Each number is 500 + 50 x the weight over its row's rms, rounded and kept within 0 to 999. Layers, rows and columns count from 0. Numbers have three digits each. The size before them is the row's rms in percent of the matrix's.

# layer 22 MLP down (transposed), 768x192, rms 0.18, rows 451-487, columns 0-191
102:500476522414489421479497570472614522504550504509457538507455525522554539454539534524526518508526534551519456519582475526433453451528488497604496543460429549460416463532519418533459536473560521515472493625501528575438534471466545493640421522454481489524545489511479461540598459522481509503406536470484500480480373565391545556524511515565523442471418492514546475470512551594571547530520545511424525453439528455542566504509452493469484475438507495510417419474512486341535416473518430437456439509503571494514534470525548476514425336538539620518505517448422523553445459574477498550
102:395477450528470513517507474489456474562503455437437537553488553486399544503585476512485501511474527483578397471498572475523468500483516511617486477542414465542393532561500511514495484491502473465520410600377467518531504470422475417479469482465473513525467439434537526440397521527475464494566517549545593452515394505532501431491435479567472465428478458465426431496546492518390433535566447449436490426459414439430480590454588494510497362528438461477563457525550419543537431471473513496529459488571454420515467478443489495483553516525540444484417500548511529388512534582505531422
108:568502388551405504495505452471451430554503531502490480498552618532556437521461493551416589496438513514494466534492515562456454477574553561591441413566508458521465572431528513501424523518449492494479460508415495489551552478570529507413482530494525526527479491493449487507535476551482405534442584539588533473614422597477487498494524522509498535450460454545522515393504565466479519579601474514554467515408471568519479561380472496502500503567401505443568464500483502409498649479522479499515450496470521442497508520589538556488438498608415503534528461395546425433498485478554453480
104:582543534532518481502410477425497501573533535446444523534496546514524446510480541454498556550443528518490517509540527459635523465481477514471446450428571434632559526454413514500491464582545517340592447495496503555444425496453547502482427424515486472477512479489490514446521466523484506530500574577540574474546466391506418404508490523456577490553459477497422451496479495556436528455523465431438490511528488507503550550358532506569462412447442506530411551507549494441488622475501508434525484450617490429487522565506499472495497488406521487490465462545476463526496601399447536598
106:616536522563518389575498518515489522459465415453474484518498529397487555496558529492539499510568459531493427563486590476489445533461521613540534541530560478457458470532475564409496597565485502587472489472530435387429582471550508489575477479499564442532561521534637459560449525524496476463446517502563475479469435439524495480619463500412546493529501436525438483465521463509624473505471487493518489487467487654475526504576482437543537466481575450486540487457505540506587435490601466502505538441466601485490461466510483424549560531466558481528510431444524552451590586482539573469
102:487503395405505405454537402394505526524491494492556508537554429427502498545514511492516461494506559453489450454549487447508448533524470474528522525575572469428502495491447563502571558457507547473447468463468477576479454447551521475521522568445501490496546510573474346531486537511471531539522477552616542566472567472423536456572458511553518497434532437540479536457438588410508407401511476508526615563567503507507508401557563511548541438533538426528488508466535551538461489629501643465502594540494498556567544450416582452501542484482559443421435489456474501463524456560472502492
100:476495462495496568598459523492546417495485405435538525473526458450466501456474543521549492478489443525456438535521440453511571453483528449522489541578513377488647515483531570419511595522476576499502576561609485493457502522562481540495540471524528458436468470440482412576412460434438446559523429597543556476542389486430469458481460505474493528570456452460447461595477508548496530422433498487495533526484458524597504467511464450499483576522546455534510435584545502384476453618508577442471517572453453481514525440460506488464438480506427458545417589454429470534477515539578564510
103:496534582524520414538570395535539447512441556570525482491515525552476445473486531488554410485560428479463464542501606469525513524453506435505380428472602528582590506534507459518494512516506552428471485529477569449602542605533564494537522485516544475509519557515532499548494394431515421593393472563477479542518486515512534554519542473351504452439496515454507443523567447520468517518445458473497437600459541420573511447510477389457517467474509557484489447503514458504521408475515481429573556503565507510437494521392473547376475493533563489586454478505551476486559541463607534487
094:519448477573464475516532498514505505494526519468423597492436421499535461460480461565549403446512415519578439436574473492463479451532499488553557459498457494485535454436471534471528549540539397541593486480494518505560426547518506396474426512469552505411555572380458503529430468458545441479518409475485412469534502585472464487587494397491491582524510443505570512476500430564431446498506505458447525550409554597562399472532474452438390524491454441408537499469456506473512556479442578553397506496439628507549517565502502471466499521528408559495473551512456437537527444524574506529
099:474581507547478504445436432534395392494546551488613481553493454462512539543499642470452422427523543590522417506522526454549470426452464541605468518523572407537533526484542462492516477480544518473448399533478479427579545499462463460451414493512487515497391599420495538557534457532555564456548449522483516562547485570432412469539544498566445538523507557477524440551566489492495562490429443454440512443549493484575596477545506542487427372538453589505497558444521436430451513521461458566489501427494513515474495488517509546543555462406551507514543545483511465481561458444453438492
102:580449535542526406520553537494542514526448494477520496465559479447592595486529514472540478537452499513592502592468472533509563384545486347532491519453407534571487506539478458525539546454493556465494559531459458510484537542557523495462523556593453409397525426554556461576564482505468526487427533504450468502636535571465521525459484589516529610490471518387546481507527501573489551414511503553485505495542418586559467474472576492463510490467533499510571507497515489473529442421471496511508508490580547567526524478567601545531501452532442531579471435466462534452438554526531396358
099:477528565501496453542493587438398471513495471457539534564446538480425443454460430492482592483503509475566573510549612535501582530459505561490510376508623505403490480470450434487645532398486534545549637477436546420467537486525438502407536548411441497490487480524521476434495480561499442453534455588466571450459559479511549418507508496461506476521447537537528507517470521527416537520485494561512418461498510434466513571585516494411539409514456554456547542444496434553560518540454550430530503541489557526450471407485482465485532455500502522486357485557471489511438562514435486491
098:504470477465549536506547472522522571514556580434474479452455458528531482456548385505544581431561540473531557518525489570527487479535476439491573486519591523477390463559422483532447501488493468521439456511560492559416528509579504470452522575514574471512531457507520508536530387581524440524340593480411549559463454470558616520438525499494526520465403585604569570484529517427407459527447505550475563534497500478446505429493512599538581521452437474546462567455509562528486564512414520483472559484461486562506520537422521477420513556559543505444441474513439575409452487472545450494
103:549418549521417471417430538440560475549462467451492435468548454565476476516566497479477620527581531373525561474525478473467485470529573496494506445462469456462512521474411473465531427457407360510535477585592516553460508436562445522467411484436538553486432534416480471370419420554469480459531530555477557456537501480537519536536592465458463434512490582486514502572481490489606503517467570549471580516551525459494458439383474554472503546487458481511474614534511492500498461455429559492497580554508568566536514496421484485549475549472485564505483547491573518496468477504562554397
102:476444539506523500414491480508623469566479517510433541505476478542526486544487522473531486549427538441542507514486530481462519574612575523413472516460538507433529616473452517470577466449454562491560541410497449392530459513509596492562515487570514415505600435543508534503514418412498444512418461472486471477524471460494562481519557510515530575515479466545548535542456389524397554602510576474499470554478506508436444521484446447580643417544507535490451460444368513512476505438514466510502582557586499563533484466506467507540552489518375503604438546511527497475459477593491453469
097:515565506407465461382512466500525536440468554526398518524606515458510540521518483504507455472447604507441510531546569515489534508582498456469566494583571458500478534479570589475544539431551476499447537451473447548517441480461509514560529469571493587460428516518532463432518476500438569551592498506517537448575521524399471488406572481563484480553422423426484482483553529546443515459568513458491593562523451510537503430457503437502404519506517453484541523562495451482543503573503518518404469483492443520548492457566410442509414443518500493475446620415457522555468511409445438665
107:509560525473520524487390490467438511580441562483536426610551456494488544494557444481383503418463505534550421478533556478551576517490437510432468405483462501364443474476512518528529518506526486491543510509485569492439511491552512494534463470489436471495487535489503527559517549557446554464488404518462467579646473562482565469494464540562454472553484480480508514590478514522477525534497546370482539360474413484619519582494504413450433512415425443501538504449416442492494502515486480455466501465480471491576455553382424444585577507510513427439479480470484450449470507383525474493
105:479549505532504541498436496574551530452605428555476452440587455504483398468515406481354465484601499485411468454457488589575490467503572484395566375574546532553519599424512484544460537512519501528558522532487518456511516520462476525454533591494488430456429480563569522557372513512529499492496588441590550480448450566526456480462473552556515543564540473444489437460460514516508509535440645548495501539454480539502439522575504392481474534579606520446400561527461522495521492545561450491504459564557505430421512507517500456500453526506470474522525478556514499478478505483500447432
090:447439424477528495490463596515559518470432517502416493513527485531490481487326486484487496493547572485515552504479535518563479456504501488566472461522531535583548501536486421547534576495539521442374532550507543493529510429554509432444531506541476531573347498503507497499584583495559528524435552465490529485482461556496527438467521547538466527543553499405444537437454529529476381414564453517551485523456533546500503494442514470464303534487535513456533432453507491458406393491498578506515522490458595460517493486484523447466610440440488439496501610583464419458551518528519431540
102:457492476517488457542493513479499545559477497424546451499466438504419515421404481480522375489442558506489552480386527525516525504444501488473570401418556537439573466483519520531535494482502481551580584516548417537631432490493515414532635503495437573484494491486469508425514528504506494544337461515457546559571526543467601543569499511537467478509421521405477533509471446442466446495454473474547549406454508575480448540566471559401420582460446504441494455521451569519574460490576498595534492489529512592507493485604408512511508509384511484485476514526481545525551488485510488469
095:507468505423511462541517494570479502562477452439471449512573494565480558405482491463483492517528511528496508440456461497500534387557501484537457401450497464545471471506518504523574481572539492479529494509475430420518380514500503479605556475422542443419431530470518490363535519423489511608491446563456548452557553523457412462521456524454506438383416557482488449543567481466548500499437640525540516489489424497510430443543490550492500510522616520484419472424415467401549478525598540468588490522433481482484603436475537497476457504461465505459557502375478484524515516564529418569
096:524543515513466474541409504503544501495510438561475448431463482532527543577449458479599542431452490469436547470581546451462579274525489497471582517463494528410462437471516525511572548517471515490482429466426467540452415482465514501416602509470585503515484565444563515539461547493464461509419423520476529454600528514506517493425495430558498454553551479488518500410487449440480508559525480475504519384579437377524488508375541493406484502503502563486541543473487497425615507518491483555419471503553532491459561470542559465462523513424554480456481537486492472450614535494453536469
111:517427531412528506556403502503532518453475491479535452476575464537465520432476576424453516567472445491441428401506461461538460452523390453479486463553473502467614536393528475436502427412576538481518468570463521456473519411436492494470483427551516502438556455536507498522587631469433407516540474502439506446540497465549481566454521543526501540538531435579529615499565405509614484541432508432519580553489448418526472527517461512531535587536407484462577528415481456559489469572450460498554516500561581445430492477487504533462547468504464559476446511443503555559500502478603527524
096:532466529464547518506451520492570511491500446460625476422478509525514427650508516500555469501482555484397463510417485542542554589472554513475461434594549458592513502451513474523510431558526467481535319519536490537438478399447491548548567513448382534429444550521432526434392450531534429490428536626518489514477493435569466524462473430494439409502483554490451472576532565425487525501537481489555579539567565499530512515505406508491511499439518513475584560450534506504448581489533496536501495477504499517450558475557510431469597549432465504417504524504520587511520476474571513528
096:493386404551469514468581550458454571498509547443516495512567514519488479437457560470538533491502458527548470506510531550521568499444558462480536497365553487441487474514538461560464485469432645405454460456484484518590449553510507548496496615507479599455457587576579458451545439514474491464496528459553484508442471503473540486513539436572428425523547532537593460525515500407505619395524544454436536445478487537502440490505446573476524655594505520528588448436526554561471493502506495498539416545518448504511532450501512514489504570521384460545449464410443494521434523556516541526
104:505434463389553448528499460511512509564553528502517418479544549576506450484442504426479525560391541526417536536445530557389489482545439531450493533458525544441501396452527464520457511473500612522438559473541470480546458492469447426533448456536504514514530559556403452584534554412474512493417520475431513430567498475501484579470500535490555489537468504528502493492477469489506564610518528468582525588594576576471568613523376392557531439519542505460546527551588525464471414526454554504480538529466557528540574374522493489472499409490510526445535505534465497583452484516404522520
102:511454478415491502407469524470525472545457569579489453501444491468518506430517470491472539567511508477475521424500506465533519455566359533551524504503542562560467448528532521560496518566488563502555459603497512436545481481503498493553423557496405551517470543475630499484567463485429480470537389476478533528524397535486554555460590511506561493578570419450483483525472454511577529550457503446564478498471459488539429522455505515522518598540418562491488522494318492426614545521544427546484473492550520572387405473560499601560537459510524503475489461494521555357455555479516481495
096:614530530468475494452448500436428540509506523493556591486455587505501478492423452403385482412535458560556413522490424500628542639530487487463545560516532415444455432471561508572551552442561503500458504428529520499435471483576467550490553623454571484464472517442508429545474522532624554398521459431477529477470530453505477539493476449527470526551479490561527428536500413489526516510545532430510480445479532473452467544504487429522446482378446500601463571483580469441499588523543490463471481485517531541458500482463512381493463476452536464427522533477518517427402505504556491525
094:520451441519492487461581519507450483450562506510432410519516384518559424418473436492480423570539498422508486514487454448537540556532440544468529443471452540478543408462569512469505572475407499550536550576553480533449495544472498538553478448440358495454514513598502425475513520572431478484522468509483545465470479544547486518530479532451443460551521542564500516491528414461485386511493555578484498421495512495443536552502639506508510507646424449523487457464542556392463468640525496561486518484541433496509505567423485503428450508492489449554383501446544568396447549496510466467
098:476495483479437452569430422586384454468489435580494470469425465516563474516465547431589519513432470445468529487568534589525479466453489536463532515430504500474486429499528535484520486398455574636445446401485481489572478507461530462452513510527514477484476490494514480546528497469485371580560557491508436467484553458434542447461497551472453521589531524540576525456392504485494538545455479496555562543526457582415496391481538474665422502543511467402488460527513411465471482554503472468550503491489554474496533459544477510500479500508507443549522506509539467682399534540581476535
104:480523419588470439471420484560484550509541513508526470495540531524510654512548554423457486509485489494425455425456493523485544499416437483446564500533533494578483460564528547462558536546525485523489497466502554472486395475482455467466504478522458518469577547432432542564457586552509508446674607525544487472543382430425439562544495529484465529535484522476512525516549473484535559464339528486514562576438525424439441383493550473510467557429500463533489553485573544499459532524475478483443511520494388547577597483498553573558553499573484465517527474534508471505496493542379563514
096:560497564509420418550499545534537475568511456450514393552400555467514567471534482450467545475455507509581511473431464543547619468448516486553426502580444522450494532533452540464554553548575540506600535533492459485494579540430477565499450512399534565449457432545408574417417535569549513513442505518435555499620444534463469420543549569489564424501447486466433541570543503559561455474509572554528533525511449599515478421478561542452522487529487478522528562473530508445503476464457577505498576529368509592551557513544490498489597421517469496542469529463465509464534548523443441469
108:623450561507570494488455517408528569499413412485452476498539498489560461542459494504517512577579508533563455520530554435507527597523490494426483480546473515520478528365573468419468473436465606479511471400492499480564527519532606492539573404476472496480480465503515440538475612527499534457506494583505625551570537505455532459557529529493510389504522407507511508536474509532688498530540478508609542480501489442466523420421472493501489518565564446555530512477533594396516428538487425460543543505468479494477534452483516456444542538467521574430460525520491499447582504565483553521
101:492564484490515524503540469548421535468586481422369615466524480448466529391407537583445435612510551513503499494476587448484519518512519509480468496411558502446472536479528450493499490543476486510544532518499523479434558505443428485583555530515555478492442500549522549431557549517471587471511494528492437436476409511453516482517412513518488436553472448435498563459510487600561366464497539408402507509572571527423493521424512593517566514530419561567480425550579436541548490584456565506536486582599483465513419474485518444473473480416531484441545598522517457502440457449497513514
099:490548581503486536501584495504489513548452510512575489455414555491532593460468495394536506517482478554524542494500439512443523469557531546487583628508495539595544572488593526500533561471505534469406424491549471523489461585456520603506518550510436456484442488449590538516451453505578545518480451582511570438458515491531520474505516445515445483449461568564482517543511549453535562568569563465518478589492479487512573463529517559550461522468552555529482446422547561541529560463464425503482537555518489457619440565489574487574463494454512563589420468464454674504450482485570604407
090:387526474534612535532438538541422443486520570532450420591452473488531442421530491589530572535562503390476435517536470522489492559435552517509522528463495447471531457428473553495476513528562513432583459506461446489581560546509548505492463541435546545495511559441483540489490487541562544508496524473455570541516497430446480498532428492492545491479523477522489484505499524514426444493474434372513462643455468470511516475533559454583484445467540440485451529416478482580454518483495524508422596560491633491504500547469402462351537527411500395598443493605469503509414476513516456483
094:605494545534414506517492469445609479557565490444546478424546462509561471473465409521498526514428526523486478581542566535417487496496480529433437538501486437503525438562481463428468431548459508543448446587535513535523441495532381485431461558520485522464501532545521409539509424536497505500591483469496486434494482549502477486522610406498438578473456532466522498491537542439452423529602483505572460317496484571481489512573467401567490484424508611493540552592589450507570514470452516537472486399623486464444570506519482502498500541448479486479479470518540573512435485507553542427
# layer 22 MLP up, 768x192, rms 0.108, rows 452-487, columns 0-191
102:411534470422453505477532458513464475467477606558615516455533457517523475565595485458428616467493605368512556474482538529521550521570608476502602560483499534533421508594445577515470487531468547506542502504582471521485416538442485505545450505622576478469517510481504563476495569502496515506534551468573464511506577468562521484539473549517572494635543504414494547457455526515554545485500507499478570498393545475613505506542433533481451516624407567484416565545465493541545488524492543459476459434488532457524469500542448560444461563462521487509603492450532495527496455480451586508
102:585399599538449531539428554546487446465502555449498540599507462543393456629473508574503586506388527534517478438484533609488523640490449504542456492423499592475531422496436418521536622540517462497489501519549508558574450503440399513492500544532495510536498545399512536498425557529421466527401490579492573517464507505443499550547527543535489441539537471466476539551543496587482483526503533502463476524552512451535529483545482578529445524445570594518447554483574577547442502540538541487493516416505496556462525500386552474568525459428503433509531510515457506538409486500436500528
098:542523511522589533454548540429491506555542508452500481403535550473545499418536530572534546471473561535572502448537592524416558572573509420490510500476452549533468512425529545519516489424437492554505494533531559403459565537521487477485461561461426505398494478435535451520530513474551497404510558521423434511458501465384472524505469455509503429524375518466601612487532573551543505493513599509494577550549501472530520491504568585565431517550503519414495436510411447491482525525562492461460539470377588461451444582517417487447486483439502485580544429537561451502444454463450455600
106:404517466484468496459482388590486513427472528459530465507481486563576534533528525507561666594458503470486533565402483475441489484460513492562513517495525556413483605486419498530500506430534469467504520496428413504484418535466502423511514571522458481514467414503460518505372479512484459458514537570540403521462504433538646452518487396485460513403508513463558508467488524575516453461461465494478494539612466466540441501517506515476481548579470544591533457571518480464414470540444481497458508579509445550487529407538474490427538501601452506522453538553517363518536562452521407485
101:518458510531483510559543448519467511574590429516543528471529480418465452518535499562502473492469473445578481480416492570430540540635480491523518441482450534526584444459431542523481535519486329495517531402583502535598523549519451548561520512477412518508449598485541603432505489488550543458577525467547431451464481623532502449411403562489500463557502504466520443497486422522470517539481504499480528519519371472501484511539592480517459541479397505428545521473520528545524527436533471517533489441490512430462405583510432568551471545491425504405457534575435552532556556452473570451
099:518471543525550487506548573597445456519463497527446498482600559438490421481401474464529530535537581495547425497553553466545494508601475451493464453551538526578495472605474547597506537511486439402498535457449470569476406501451447474514398451449504568513569636555602538527513455515574461516511573469550472499406538527490497461611510518557452500458554448530474540487577551561542460583458486488480606544599542406529592538499503499506549467503515447580432480537465518488509513571561424582486604535485476515418532535522382504515488540473502503608489455525475500509514487482520507462
100:574494495479503534463399530465581487509541467464493481475455311470551533489506387509495533495508483536531546355434503432584524459492520410478482532558492517493446640467442518521482424500469528422440497474512525534527482459408466545511545497501491489560477505527553523412547528461482477523474553612380489456481473591476559501477500460504516445569440589480478498539452534481593560427516518433469464535549409514467470465527547562454441534416453500565503544549500466544507578492465490529452533479470491528421519476491521394488484586415517403510466499362472423518511563570462463483
096:603516536519554556494567549486580420574438442435493377451532573549504458509497430575487451589488536448455527459449476504479545508453477533547477516404540589434500506482568512432462470523490500504452528572510528506515552566491466569434535555563420501501486556448554544506583421450460567489473490537384445547492492386545554501484590439540395521560514500522486557593536387467473547530545661506501477550536506473510382455534540555492532513544432544560490553471562448497538553473534533538531547464471532555496516505597448565465474584469582485506445546509527527506457494446477541468
104:513463532448566497501644515451532486450497546455516563414453584536463511535533436554500408566429537481547494434479409451465422499548464557516495501429506552526479523505531446470427440486451475472552465570590548539476566432502532551495559517436503470579463515488604417544542507500522539578502518503586541450485570526662586499497429590534448464555599536518580489567436545471509387526520492506444473504460469566456485523594485443576537548518482533508475441517515543596450475491509446501462464456513479469431488432538473571414400476483450469563470472486542612553451492526511486471
102:483505462336493515532497526503527413545495498441540400520469532549550383554553569496506465551465396501508540432605394542535452454444491534562474501563479508562491553561427468453501474534519547447565619481454491457522505527506497451474448528495437574508513504483495479566532543359503501450466495618519448494555529584521519541532527515517453552504541448485476391529533560450408508546518473403550542545519548508504451446550481542515524475511505505538489445506559493486617544442508524492549552475549631569520451433466508498495501397441498542487443437464505546457401438554536453400
103:458554421576476469573475441541480482427552604526564488538476384575501546476567603501437538573490484427458528549467478474459440484519487472509430569577422578510515518524441540540498495497578509425480518477512518529502558484500489485564445460536551501482489584433477422565610416441516580620473559519573474512387488476571428437555568449544498539488476535461444470432498506574500495498497574463496524468388439494498521508441556517480551414575496411528443548554513487568455461573501543482475496510472558572496448480583574474470529485451479510488463514436540484431587529571501574400
099:532474523547441451521500618512529473532473462458611445448509550527488439645575522561428543444432536580451556506522465541474490538531434534487455531516555504498560428473567514601470562481558555550469584526469458540501524452485468501521549537520513504510605489401506478492426594493441596456447647551470478456595462470509511466578577502594420477463528507496480597556500525561484468534576539572514467493512450448535534525606501512603547561483466506486428516472497521477458522474412467419510536482513561439565510501431448458588455531573480474485469583474511513525472450586461453512
100:450394461570563596481521487497470390567502492439580490431522543457513494420518465525459469489607525513439546479462482501494478530498447482422508566560491560512473485475567625510445486463509535375451496514453476495431487480490546495439499509513582546483538548563500511431467432495546525480394485375412430559537503507501492512478548494497456577493500513494575421444492447460499592477516428486583485509471559505436447587533520568473477486392603543498511458513547510556435465497507592459521548419473533445477483511517455504502453543567441496559510552428432509498428491424403359413
101:545560357575507434524560457469437488484559503507432452403470500515445609523472540543638365469438502514523513536441457459465466575592416551541517435601480512538531525580542428490599553543486466501460496512559492442542576490413503491536488465472481547486519460472548541439505526534477494476576524498547511512459524460506483407534390499501491455516566564441543501531458524560502521491444422494504469531429631401496513505494426503501424572495530474558492432477500525537470474528425385413437486530448589513460478495415501444532548484492509564513514473500448583501543555416553498529
095:341426523406530521547500553541479479501518478519496393426434496559458561510529434461466460529565468466453578486508570524564581484501477483412468561524463515405593580504453416483514468557426502545519558507613403436504543540553522512487516559572570483486506490534484461504540438544609494418606488533498408549493506417487480516500460455519484537576577475489506470477436501487431576422489499518430546515492491497533439477510466460462550498582485444397383485500406517385528436509558492482500444450505448484414486502511501521546533545517497437441507515430561472430544498602538511532
104:592439508461534437511470574498503478492500487531512558454437498521477517488533499589545470558529558539487485481509491445571464461529501467550465483545456492540475487546477460453535623435536534444467438513437519361438486518506544440500408506444435560410577530384568464478491402484487542595526514562487487589426517506573468583596507533483534559384469536490520525455440458390477530594468530544510501490533522501469492516541486377483538437491495415619571482464478476577569425494444572517435499580497514563536519423561544463540479543521574488530540523546511529492452552468526617416
102:464528505466600569466545516564504489502496489540502569504558547476440479551559546576492529470523462484541600496499454485618399543503574406448539579530579518498502461477429509487551487513613444509507571535444442600582492504588521527488570491496509508487485451567497463526471517496593531525476468512499459519596480467552587468485402482534542507570469461474498556461400469500491467563540450457538487589534460498595425444425422544507595618519583483578575415491354588500492462478446500463397546507541461470528481412532491493527510510465549521508491556508386448538476473517493505499
092:557522498452427526488460461584514589549491552528577496448538446433503477508608493547448444512492601539479536542465554518621475545430554493536459526486472507362500530398615542547472384506463455620434492492539570521489541550533534523567447470480495445514529522440499515471471375511513476507476446538456474476520436529492469500482503401520488616375506519528579473478411548508527529484431468396533502491487496473513415518563568479428581533556587491527483466467540490581511546558556458466446488499511568418427485493525512486552410486503423497543511417443465578524491548557488537499
100:481598471449589537446445530532468492482538460520508491489574472484534436465523443494469504531532579465419465454451587502467416458462503547529429445526472429464580511451483586530436403478482547446464485484463425536522557519566485456555495568481464459497491596513568533502558526540400472581531515459469520507611602509533483531520636539505544459505451482506470504537431433599524496457549442496566453466475474470566545455496516606486448454548639557377528395529464557547538525461485498497534542632480542495493496555532579557468504482477513549494450500459587509473560491567602449465
096:495525471477523544541586485529495533564579561491484494518565546559418515545442519512520462531481537441420483584466539518477416595434417453554358502500489545427551478529477427577495558431509423590588554602494493506407488519518570504437552527475526613466416475423501446522537429530461515494483481530527546534489446534497514521547453442431462542468581498533555472573509553448459425543575546413510501503510527464577493508549546466440403596500471529530473538424603539508478550481540558575501514498569558522504448633450536473545530531445480496490502477539505603566493503501560479399
098:521529499510490489503516548446359495372531471510517540520580443503490519425473569393448473501542428489503584541453511404514475556475637507503475606394491483427475597548532471474487447542509517527519574528442504440443455592577492423456471557533533548512534481496509471517509461575487526534519519592579519511451481483540571500406475520403486491518577416446599536527496564480508473545510478473493371574568546548450437496444500434430533434501454574492509552501511512513496453493450513508509475509418475532451453520480513534482564493534450595542602636463569512494495477526442440549
102:453410387541488528508526454467444504416500430455464456503529565514505487456438464482520454395473439521538608456533446563494466460541517553512534511434438456551508496513410428484529636479441635538493561470479534533584406584461502576517607424487514577518469545541499476446498462528461502529585558539512542514495507545440560527435550517515512464442507577451436497574480472490482474485478556457483492515510544441444500430460425445460424521569569499495511626456577442602504505478436568471466516539419470462404559572563459472430499569485551510477466532543544584456545547458480521501
097:526478461520440560531527555493527525445496439569393557548589485476455522447480484512522441527496481515445555440468419514596447479503444388510546504491507528405555547403515557473489533439466430542507620546536511435497430634559535414518462553574610510519480495410489543500510503543568475478575569530447496543512582486544453461492508559528551501540490522428522530502504526492478559481462478426443366476452390462564470403546473347574487524462515446540473513498569473495473506492441526512579520551527473507503533416494467478500440536497574464442428511517537465450442486577459527396
100:561414552476568495397448505527469506528504537581452499487501469417448473546501475558505535505526536508544484524523501483584513500484462508477512499434506426397495478530532400504498501494548522502517427457585549407481477396563504388516553536537443470490482535509463540595588536445490535504560606550499519449473533509554597566512461471491531528502492507396506527469552480572517564514441526585468474514647451564441459425565473464550538509506526396458519490434535505577613575543467474430508552541486595506538502499574521447418511419510495486497543566557496407480496436567471346464
103:517534462393477577522496508461550437450515508447505596560463510432498550625546402533534463492552475510503461398477486473498446622476526464551505509508525564484518557484580515477518521467409555475593513601477452567531574574544489469489527517515479572574585523517614522524416482551517476506528404513541453490391555402445469585390493468437483500451594483513458520495448500536568593463529515547458594517493474471435473477443487485484507537433596375521496499464512510489497458468458446519435510468514529471533491443537553488455496464467475510480411564424488503448461541439541368548
100:448504554458555472558502492391408420544614473558518495490446445553409470527492586549477558508560393517398470488575465554398519541487481540567493454557465502424506465554533517473468478514602498510561453503474622560474395486525546448494529524439455469421562453497515461590460447548488530518528459477531553574551530515493468439570469493452481570429528529534528460381511502515557489555415515474439524442467572429471517512599471490534465553530480526540476543534544543499443431471486520458524487573460485451497536476474482451526579474522404490508469303497426537516492542469482536554
100:534478558416522587521503525426508470398505546497461441561559512528539473581531597553563449446547453475599545565439544481493477631427440542494613551599543511524524493506541564496485515547488558450403459518448476523534398481523392447548533456622514540518522437426522391540493508438490584520575615522481569531418477498483439419530568504588544407482497429467497498484501479433513483478514531486533542477521545463492475470472544593539504466530476557430481492470499565510469440445442500549496517525567578512505470527522509466508420546409470536433446472459456431540437529498427540482
099:526566454465516511513509593450471564509442489570484442524506462481567493529520441553507428445434501625446508456479531544480533563518507470477516536528390472513474448561443563593570486644571455548454463533474476551490514539401432629553575520547498438567508551505438520418502458510473549523475492509561655397523609506530472544441551447485536522480537463545541502528435537491525552461491441525511531542521461519555503533442460514510375457401524493499549459495416494557462471449570478515398468549523503478579467524505447525439485528360530458537414512506463451508471481508519416518
102:483502461478472542462518501564623411462592430499542527490543445539417493519556486535491437465494461501438438492386537525536534504507474546600500515451513495473541429468473547512399470497419498585528482513534454517472543506480571429426441536495438379526502474463477497520438515542537557432536430453574523603532526608480474497519506407526431478496509398489511457517531523436518499523565458502502497498514519660611635555582405540448494598514453502511478462477514516547524464404572455502477551468461493500429568541489525550523532543439473402505613467533490469565482475503429511540
101:507511493502458514532542528547532454496469405480606546450547392476559514499604479409462452500565516550532476421498437497519506485415475582470393522535425466445433500555456524472433565565549522489533410415546502587507542462487545506472447506463482517559445558512527444504474468566495509638525536509550496517533514495523472430536463547505535583488497502523472411506466500520441439510518529430473437591447490453421560483475472569509518595460569529479531461585480436529569404428518576495510527536373530457428468540458577554465612403501437565441405539439506547429489480497463517529
100:546457536449578537465518495524485504431485488595530603502556454510462471477463436525510436506374554565444432485447560470454465462549440492421525522555509512558451537573507415486480460397419539508473498442440585542496485438479562402608545482522516533487544569441565456462469401573425507532542529500537471402495553539544515588490536397506418458472438511532502571580422506433467467565486461550510543548489492508444578519450558542525444513480469431500470486523498459565521515557412388420491518460569457505562484446569504554492521422438519497469588548520511540532445461598506483419
107:475538499447559406589510550606462580442455599461454546530465470461521499494438523511418430515519544520472545565619564509502588513530513553424457414550533499524473504498483312469576490540529522502478480441622518534510507440416426522580522566548459512438493613559448513538538446518420487501518483506478493430493574435484450530528473452443433534570477485462491559447410573526522474463512553492513446638512499425428508437563493590482457513528490534461523465415473559521456454534513542442530489424518487505481387557509467527537430508569490506520529474469510429543454520517494475456
101:481510464513505517537430546547540529496480466536444550461442500458409472550520499472437473604432481502549646554513533554584502554409561382543469466532490475495527495490511555567531402540455609519491472503495503514485436465487512458558429530484515445464530607596535454446551573497576447560460479483464497447471443461596478479575518456522430532535485497479474534523528499577591527548542551415431489575500437542464491440453561488462477537437425442500518467552566491459368518565572561521510476529539456436528520565506557557430431597513518504462515451494420459447395476488379532522
100:431458560425459492454410522561470476467344585589477492514498492513496407505525405555502575526448560534487461530542487473588477427568577465493519492480469464559496488569470503582488460502565476540546407493504449444410549551509460343479517496524452556531526377529523486571466502476459527591504510509444475541450445515571489446523539436550524495502456486480488467417494620548525436387534498402527442504511552487541509474513465521572472627563463479469500450475510473443481519435552515485540582509554513538486507577610453516460490530523501510496573520413466465456432565464585501469
101:403477561537505498483511475527444470491422578539488426393490500512456489546485550573534446542562442433498506523578484470437440520511496481496508509555515466475635425516584464472474499432558431547447532506468483581531513583530524547429572545439551451497473500513485556490495544484581436455443484393474629513454476528460417516501394451486622442319540511438557530532520477486512443466427499530529514460546456501478519501523543559500552435513448566457470523601543548587433514423477544447524495443514361519416476523504448446485504559557559501499527496529425514524495477505453430493
100:401569471419549470531543451552495517573487455519476459532616560536545433435530496505515469466476474443541430558529539454579495537414526433550471483463516514476605566519458531465421407481584467525459460522492477479587449519541385417447551558478439583487492511455502488522474482529504580608473524486528538378461399399492568411504526498404547477596463480525428574548522529580522459495480576427542508480498507479444456500537519504466542554565475543404466453545470463519434479569502405515450545496416468456530530479494465436525509576557526551547495478528578525443532514408550515558